{
  "head_dim": 32,
  "attn_scale": 0.177,
  "optimizer": "muon_variant"
}
Each number is 128 + 32 x the weight over its row's rms, rounded and kept within 0 to 255. Layers, rows and columns count from 0. Numbers have three digits each. The size before them is the row's rms in percent of the matrix's.

# k: layer 6 attention key, 128x128, rms 0.0572, rows 50-63, columns 0-127
# q: layer 6 attention query, 128x128, rms 0.0581, rows 51-63, columns 0-127
# v: layer 6 attention value, 128x128, rms 0.0575, rows 32-42, columns 0-127
# o: layer 6 attention output (transposed), 128x128, rms 0.071, rows 32-42, columns 0-127
k50 094:119144146142104144117163084094113212117136135192149132165104145169138180181084116127181165129120122088123088116128157112169095114100093149143107164157081192167198077165146120141156104157151094104095131097116170169107091086098160111182165088139136078164110098112145079091079113180154159167125103091164164125071112124137147115125121149091151051124083121157083067155121123151118121125109
q51 097:141130150150116111106167150096139064127156178135165116200125143145072183177161114121156099164072166107091140114111091109162140147133116154128163163136118091152096114138069137105152082059085111147111140158143118160141151139105177166201141095146118170088127108132114104082195106149125139192090101094104119155098194081164070114118143140089095142122129036089155119126148140143099172101108
k51 099:121107115107110106113159139147095098099133183185109129183123059136139127158180118116126094122079125133093123129166110105161122100170111154104112114122087059101114105144118134101117111068065199201108179111114114174143143129124195139189102121123179190125056120128109137143137134136127118217059104110126135179098175137110096128098150124162129116190091110167141151100150180151108140103095
q52 106:147134115104040150064103169126104187145082142115166169079063175152144075119141103127139115072086172077153134134106162128110155142091188152111155121093134133192079153148135052120105112054043105142112109116107100120127132156136126121123113108178144135131147105150114147077173148118137124155178135178161110167184141134109120174173084141143095145118131179144077164116132165139107142132133
k52 106:138140091144062113093144154118112158146101103128114160074167167190147126123106144099115128127156143133089114109140125196119125108097175082127114072150103098067121106141170128170110089122083099153159109076082151108114133174172184145032156097139150164159164149150156141115122146113101168219181208160142085112111114154118188139099135078116068134155114147137131105103096161104149108134110
q53 103:070169097143180114160152140075118129154164113135114096153094209070138134126142121182138123181148093135124074174075078155114154147130136137113100228149131126056172180094090145093117155098131142129119136094104134200158077114083144102102153110160095120173113137109154137068097099114158155188113120104125144099110137176101165113130119072143052126103145143136184157123122132121151118123109
k53 100:081198078172153111147147129133175092201116190120113149118077125097146130163150107133155207156130158127107072163121059088102132168153134161094177127087149115124123152160080122116130145094109108144156122115176134093167109090097146095120128053173145126133090142154120139177114128133159113145097105160037128109079134163144164078108129131091108106088131083105187177111146087110133139179137
q54 097:146130094159157130169114147146119116099095161161103141093082105157125132092156138107120122118088153120207207089173139069093159168102107144137115144151161103146180070139194130093074187121187159123119153162155135106018099108086151119148105099143085108103108105154072138126155182159151148152096135101121106107124092115147158135136060119155096182103142118157084079120175152130117157132128
k54 099:141133163152146135076120111130134122098101134123076135124186138134137121101069156169165063101126136082207189115109139075125137171089129132137133104159158133114132109114208155164090130119175173171127176118121093130051092125055174107139047144121116121120169097125101156128145204165128183136172136153106085088088109116172156114115119119182129101097131096153139126110091158143102172119091
q55 097:036105195180128096110125189091066136117130127088121064147160105164110131170104173101146181127080157200131096183165145139092096121136152078146122152149144151121148078123142118097142125119176113082168103102130162157131100186092059061121146112129140110148153154125178086086131104149144165100100145077111124172131135142111165147090147104108128117126098120152151134130072184106171113159098
k55 094:092163160111102116168167149113116110141182118067098097165114104084142131157117117105107175169101142127130114130205112104152111191130110104143169115197109124120094128177133160129101129155208071094141140168118149095153167114129095110115182129154125114124074143153119088115127138144131074075173119136109112160120133135106119136078116159224117064027077108125156178121101114152139079131148
q56 094:172124126162141080153078185115122123140125151139142142143186156131162132087113162171135166129073138132115093126089084199145082146139144134187124175151165173101126040092080109137136081119145159107148133066139083123145084110119126125110171118130083097117149128108146140117117137158121149119089154118168170154134087095139126072132154085100131060088158047137220128157163182139116098124093
k56 094:172105142141148107135080198120154109141157158190142150137132160139162162122143168134118127123101141154090047149157147122142111138198089153106181138176135134111158103165131140113096106155097075121084106126161118092155108164067093130151135106195100117079102085099141096155155158132067095103095075143127122124176142078139119126111105138134122054098125094093117238096118140208116127121126
q57 087:095087168143095132089096121186111148166147155165098102102157054123143093118157153081134115070150086127130174152121129109105112112179129198113103151110180122158107139193101127139137138135132057169147109108141148133138113094101138116134100145137135092122139124119147126146091170127126157121117173130132158106085172178146010179211105171211087108135098142088093105166125152126106133091112
k57 091:068076153191061096042163134167098145131216112108135132135105127105126087121112072104138133105110104187157155122061127103175192117150140122136139113133145081137075088146147133128149161128108110113149107127112182114124100116104138136110132172144165150147128137105107145133118154100100145141161165146142166126118076090145082142216178104144169146146102089127140122191101138094090167047161
q58 097:107115105103091153153160109128113129093129104134185098081202165108105111104081101104135112136151131169144126175086121085084119067137149148071157172121185103135106167154126144112127106135149161087153184048196168095114134125138153068160150141153063175158086108119102102139211135071148131159099077180149114126123151156088118144167135126116118207150132118111123075145113109126129110112174
k58 095:095152097069089159130195079161161100073127116184135152104124162111121114123113138143131095165159072149114107169102076075132091090147168148121141160125126137134085133115106137137166194134184114116138204096206116079101129126182138099124159135146131111150107130157115152169103187127090199164048149137124172133119093154127153094098178117113085141108132175103091063123116111124104125084147
q59 104:142129151117113142196154188103136171120185119098141149181154078076093149108117127132120096098167132188125152124089113071151048182184160098141139113131137123054152120125112111119162170136169137103085060050101177107166116088063163133120160103123122102139157125092119093075151115132170152175148094132108132147161120165084162146090175099112179124105163121150120127100147129156121101078113
k59 102:138145154149126133162149093188158146125114177101151112124104115093129146122166136080100123138141137169218112136136129083150144111180119132135123095132129075096147129226087045124077120151157112121082145091131080078140100117089088093089114159073139125153089123143124108115140170115161082127138070185153134106178144216157164144119111144077140098103137207104085130117159101140108089117156
q60 094:096138133213134103162172105134089167134148070078137100142114125160112164138106110124154141119131042132115163111106122089117138086174158089127138135161164179113158196102117105093141125140138144175110109145099126107158057095160144087144135185108152122129110145124108142182059105118129223139122080133023127091167131140156124072137175128112139130180102129154129126151102074150096163140136
k60 094:094162142128141124144138092090098135118136074098153119128147102087074143165107059104135113126161109141174153187082118124160139138162206122120106082162202169133160137074122079116167060137119166174171098150105125072162074115196096127149113124115116146110075112158110141157139116087155162159118080142037151104158157168102132130174165117148106154131145095120099161120084073164124113156139
q61 093:063116103075156116135077115105070092166124193171083133120093132101185109174147138124141127137137127107041091137093085143146137107073158115170095178100147103134144124137189144085116147160163143080140095125125134121089122128145140094174135100153171189169122157128182171125157114114119129122121102093114190148130137068097156117095089124137124140130144146082166072088204202140147105162157
k61 091:078086145144162108138110117164104081109080143121065118122122160121160075186119155147144143146100070057044050133093174107125163125087148155151117158159115122151154177176179142093088099143181100102143132107160080156141125087129174119111120101151191148129157093117169169092142118113150113094119138177152151194096147085146124125139168159109118112087143167149143131074099120148078166155162
q62 089:125118110101122139091096129103176137118118059144134152070145096172097114105105066151076116108137086159166155141112115088114114104139085101112138172155135018175117096147106209147170191072103192133124136144198169124151147116079125097136137148158160146123099162108142136121152120183096113064115118148168127152172163077135092114140116100115117182151113119107113138171134159089150174110172
k62 091:117137107125097134122136151061168085050103085187161138057170145130093145112124112146105148131189104102151135118093106061165090032156078115144090173174115079174166137126149187146107169092157093120100156156140124131179098135135187098123114158144166133103145128124148118175118140128200085118173130092166144136124181137102076118099127103138096173155094118103164105147139125115164143108112
q63 098:117099169122133116071085163108145127146163064123110111119102133146042066126160165124153146082140104108192176135107121123151147130152169132138174101114185165069197103122115106134171121168147126130113141184138167109114138111132121124170076203129148114150111049166120136119155175159125149176104141137158127084121125117113076113167102136088065145094086082147124149129125134117168054076092
k63 102:115088153147108086107117155121107146149137076128143180130082102195100132110126206154193167116161099124137200083139159094131171111209095105124139057143112167122148129102071129162128148152135099124115155117140122042118111089104151186164129180121149172166058082190107121098136135139157122147100139117126078096078095150140090112152126181160099142114101118117071130160120148145148117098111
v32 103:173156133165080118135129114054121170102163128072198136142129140134081104177142176166133069156138173126128108149064119119125095152108137154113201129121131166124149123115083062111116084128107135171194201090107119162139147084108147099121124139056108161119165131105196089191126082133142127142110089133144083144088128082147149112124130117164177096053121156152134129114100152135125083112159
o32 106:088106128134128125134127102153178094114104122136100108116144125140111115116100110126135112076108138161111081151195136164083112134129190124099127158111145098147081079103121106081149091108146146149190117124229129064134147122148067180145098137179095141120079110153138144092165186148149158204140164183136142166167160156106122093134127120080112109154116084186107190128157084061130064143100
v33 103:098141157080126139138185149108117090048072092139158123127097179116121105118101172140125124147149133152085131109107117082152158220153137145112094105137182062143130127128191158139086092074150132130141124137097184102091162106186121160084118086092194106139086131184145156133185145197087132103143113131171182077094100174131119089092125136117138116113139160118101082178098111121116131130154
o33 106:101124050170153170175098105166117151110128078143107108165146083150091123095110111120119077120117109155143109160139086111124125116125118148138127147129065141141159102119166170098059119170135122131108069188186119142113139072185170124171085126070082084111108124114194103153099146108102174155124112132099172160114140120190172118101133105158110163141134109139182132101148131194050196101132
v34 098:097105082111137123116141094141126139083111132188155080046128110202149107139137176146068113124122201114111145110156197098146155129114118155121088133076119109169160136181109090145162131129142142118146181066207187152093104036115134147125119143132118139146169098142075127091088137130158109105156090173169135144090133087127120172137093107184057159122107160132149144132098129107119162103114
o34 109:117086170113111061132096182153147137067158105124148149159134159071132134138108117144136088121094035086152047165101080116062158099152115153111127184174132118177097168098166183068128089119137126094108090124123122144123064145174162095104139100147074169117171174136131127105137113111136138150137188111131147118153143113112149138172148084151159128083147100165084073128148162156121132169162
v35 102:170095155128163120082124143083099180150069186118131138102177114127142148149082103088133126110114090083120136200044141117141078136143162103148178090155118145142091131151091151122120149147132132080141111082120101179119091158180143140151122132128138129107170147116171114156136096190173186076147156071127127128203103114114085153144113111100146138157125137183096137153080152063086178129059
o35 105:104171078164073106123119131138137082095095133174147140073079209127182110088112135153140222123106124125134132134142087079140164090096131179133161119056146168177166131118101158142144134116108134168070129158104110139126167102097141094112085124192127132144131107080164121081142163148140118118135067145163104089077135148157143109142087104179091138145180094197109121130151106106185103104093
v36 106:047164049121144131127049150181107163143163194115192099156100097119180166122104139112162145106177127098126146142106103184170160083122119087093150104147182124104163152148090150210073166165085175129115126094118146144107114103087115187107171104168183126141102162138128082178131138117097132131121102130115108162106107155157136071106151112105103075135152123119078143139109136100130104122127
o36 106:156091177059105158142078134090190066154122098119113149121129080189162131137082062130133130113127074185117148097132139129103140156145145195157099074126113099063139099122115139131147109125092096105139122116056133134190098176128139145155095139081142162092108125129162119092137124165161115082173079118134160155150209138146198139131088159081134156122150131128152080103149086134103142180167
v37 112:122150139125101159107088095106192083129111120114112096154127102092157148133141116146118138071076105068172122127175083159140125114105152099118170088103154122113206137118129100091125087110147116153097078062126158120150163131100133178075151174113095140120112123160075113143121131231161152147137167167061140145181150133114141075134139183183069165135138150104149121166161164071076132162120
o37 108:132085100100185131125201142156136139116146139162101150135105139158147167149117064107112108094164152163109150159065140070117176153177090124137107116107124094154111116108121138119180144131083154138118220200105094141173115178126109109162106108181114180113120152106121090164071102116153165104071117107083156119097127107098168116117115093138202067123121096121129144118078110100135113175209
v38 097:107124119114147064111124164114154165156113131131139167069160090134140117141160118066151135135117073142138129092134102147143155222057130143173168082077125145159186146150122125156152131168070115107143141125155080105085114159156103111155166131075131150066104127153145115157076153162125124137170158173109174119132118146156120137094168060059120116086177166149058086146161095078139152123092
o38 103:153130098116165071177164095068148095129097155149176100163138154071145089069104105139163087171115178168189174148122125092133095077194140134098105108071134123111178167163083091093120098110104088138140048112127175080184124147122174110134122128149141130122109122117156133088165129131096176109071137096134162133096209144141142108130077164131159114186098138113114121140145150160149166114106
v39 098:090148130141121145078146123086117171117202131119143119108166150076121101144103141172125166101133046103082087101123100125089099205131093112122145098072103143125168139156159149119203156134084202162142143116132108162196082120133149114158106160103165124137086119122136192126080156093096116155149138108099146154122108109155123162134051114141120116181118180091185156150115071150095088143086
o39 100:169074047077154103156105137115141108189088102132136089088141113160117119182197123107070146110130203106110110201100123133155182096155149147141175144142177094137141167114114116173128129082136138109124086137139147090141166120145154109097115169116098176100133105158111152090112159213169130131094170135099093085140106170113151062115143151166114107091126137128097103073167185160155131137108
v40 105:135111115146134169130180145152132163145094141114115141130139148105115138194056162111146057123175127091136129129165130095087158128104124134106124058137127139132104118151098125114150097096156226083087134156144105127116129109115187178101175132113116203206132146138143100130189129120169138140078026065099151119099085118127104112152118103145143144131121032174155138149151123116130103168114
o40 111:148124086106088136176119181189112087108205063124093104153104139118142122120135128110158215105110150161205066174109148150132095142125129090180120126106131153112130080096136202092128125143153083139139160107078136095149152105102088126112109108086127148164129118156182126146097077125126095161129138134135106186169128090077199134121116180154066151145127076170061132139129113124158115115114
v41 105:145120120134107137025103135128148139141142139197180145129131169159103129124110143087140153159135154075098051177172130184145184177114117084064122102083151156163178128131107095152144124148111105136120095119121138090140087118085089085179152106170128105169101189142169101148139106103090103118104191129173151054119096104197098123098112130148122146095171133087168122102115134108123140124185
o41 110:199133121141180087148171122089095105130151048118099160125144142141139144120082166151131182110069075125123188125096120128087085092171124131120107169151138125137211099149148150131083128100170140078177126158117135095090137134158181137110205136103134088137139078152106136154118159116151119083107134081079099149203179123148204073129123144063110109140139103130142089100129138109106113158116
v42 093:078111107186098109115120100172117154158128130153136180076127088125141107155107123129107116126122110142124126177103139182160143105112130076093203136170162199140121125112146160097115141095149132152110132132053103139122167104107110112084134126125163159052091104158096140159138193129104123127115124184208177184098075095086203105115120169191107143184129116083084136090127111084113161100131
o42 093:097115115056147175151102097066155065100128146111147144182122161172189127134066078097070080130166071134089192079165129149121122144121124129179053103139111158208121133123164145157156140119063137089177110135132090149131077137179125139161128157086124126117157141083135104127083159143108128156130114107124140136162124131108106083144136127175167149122142164179071100168109136143169109096157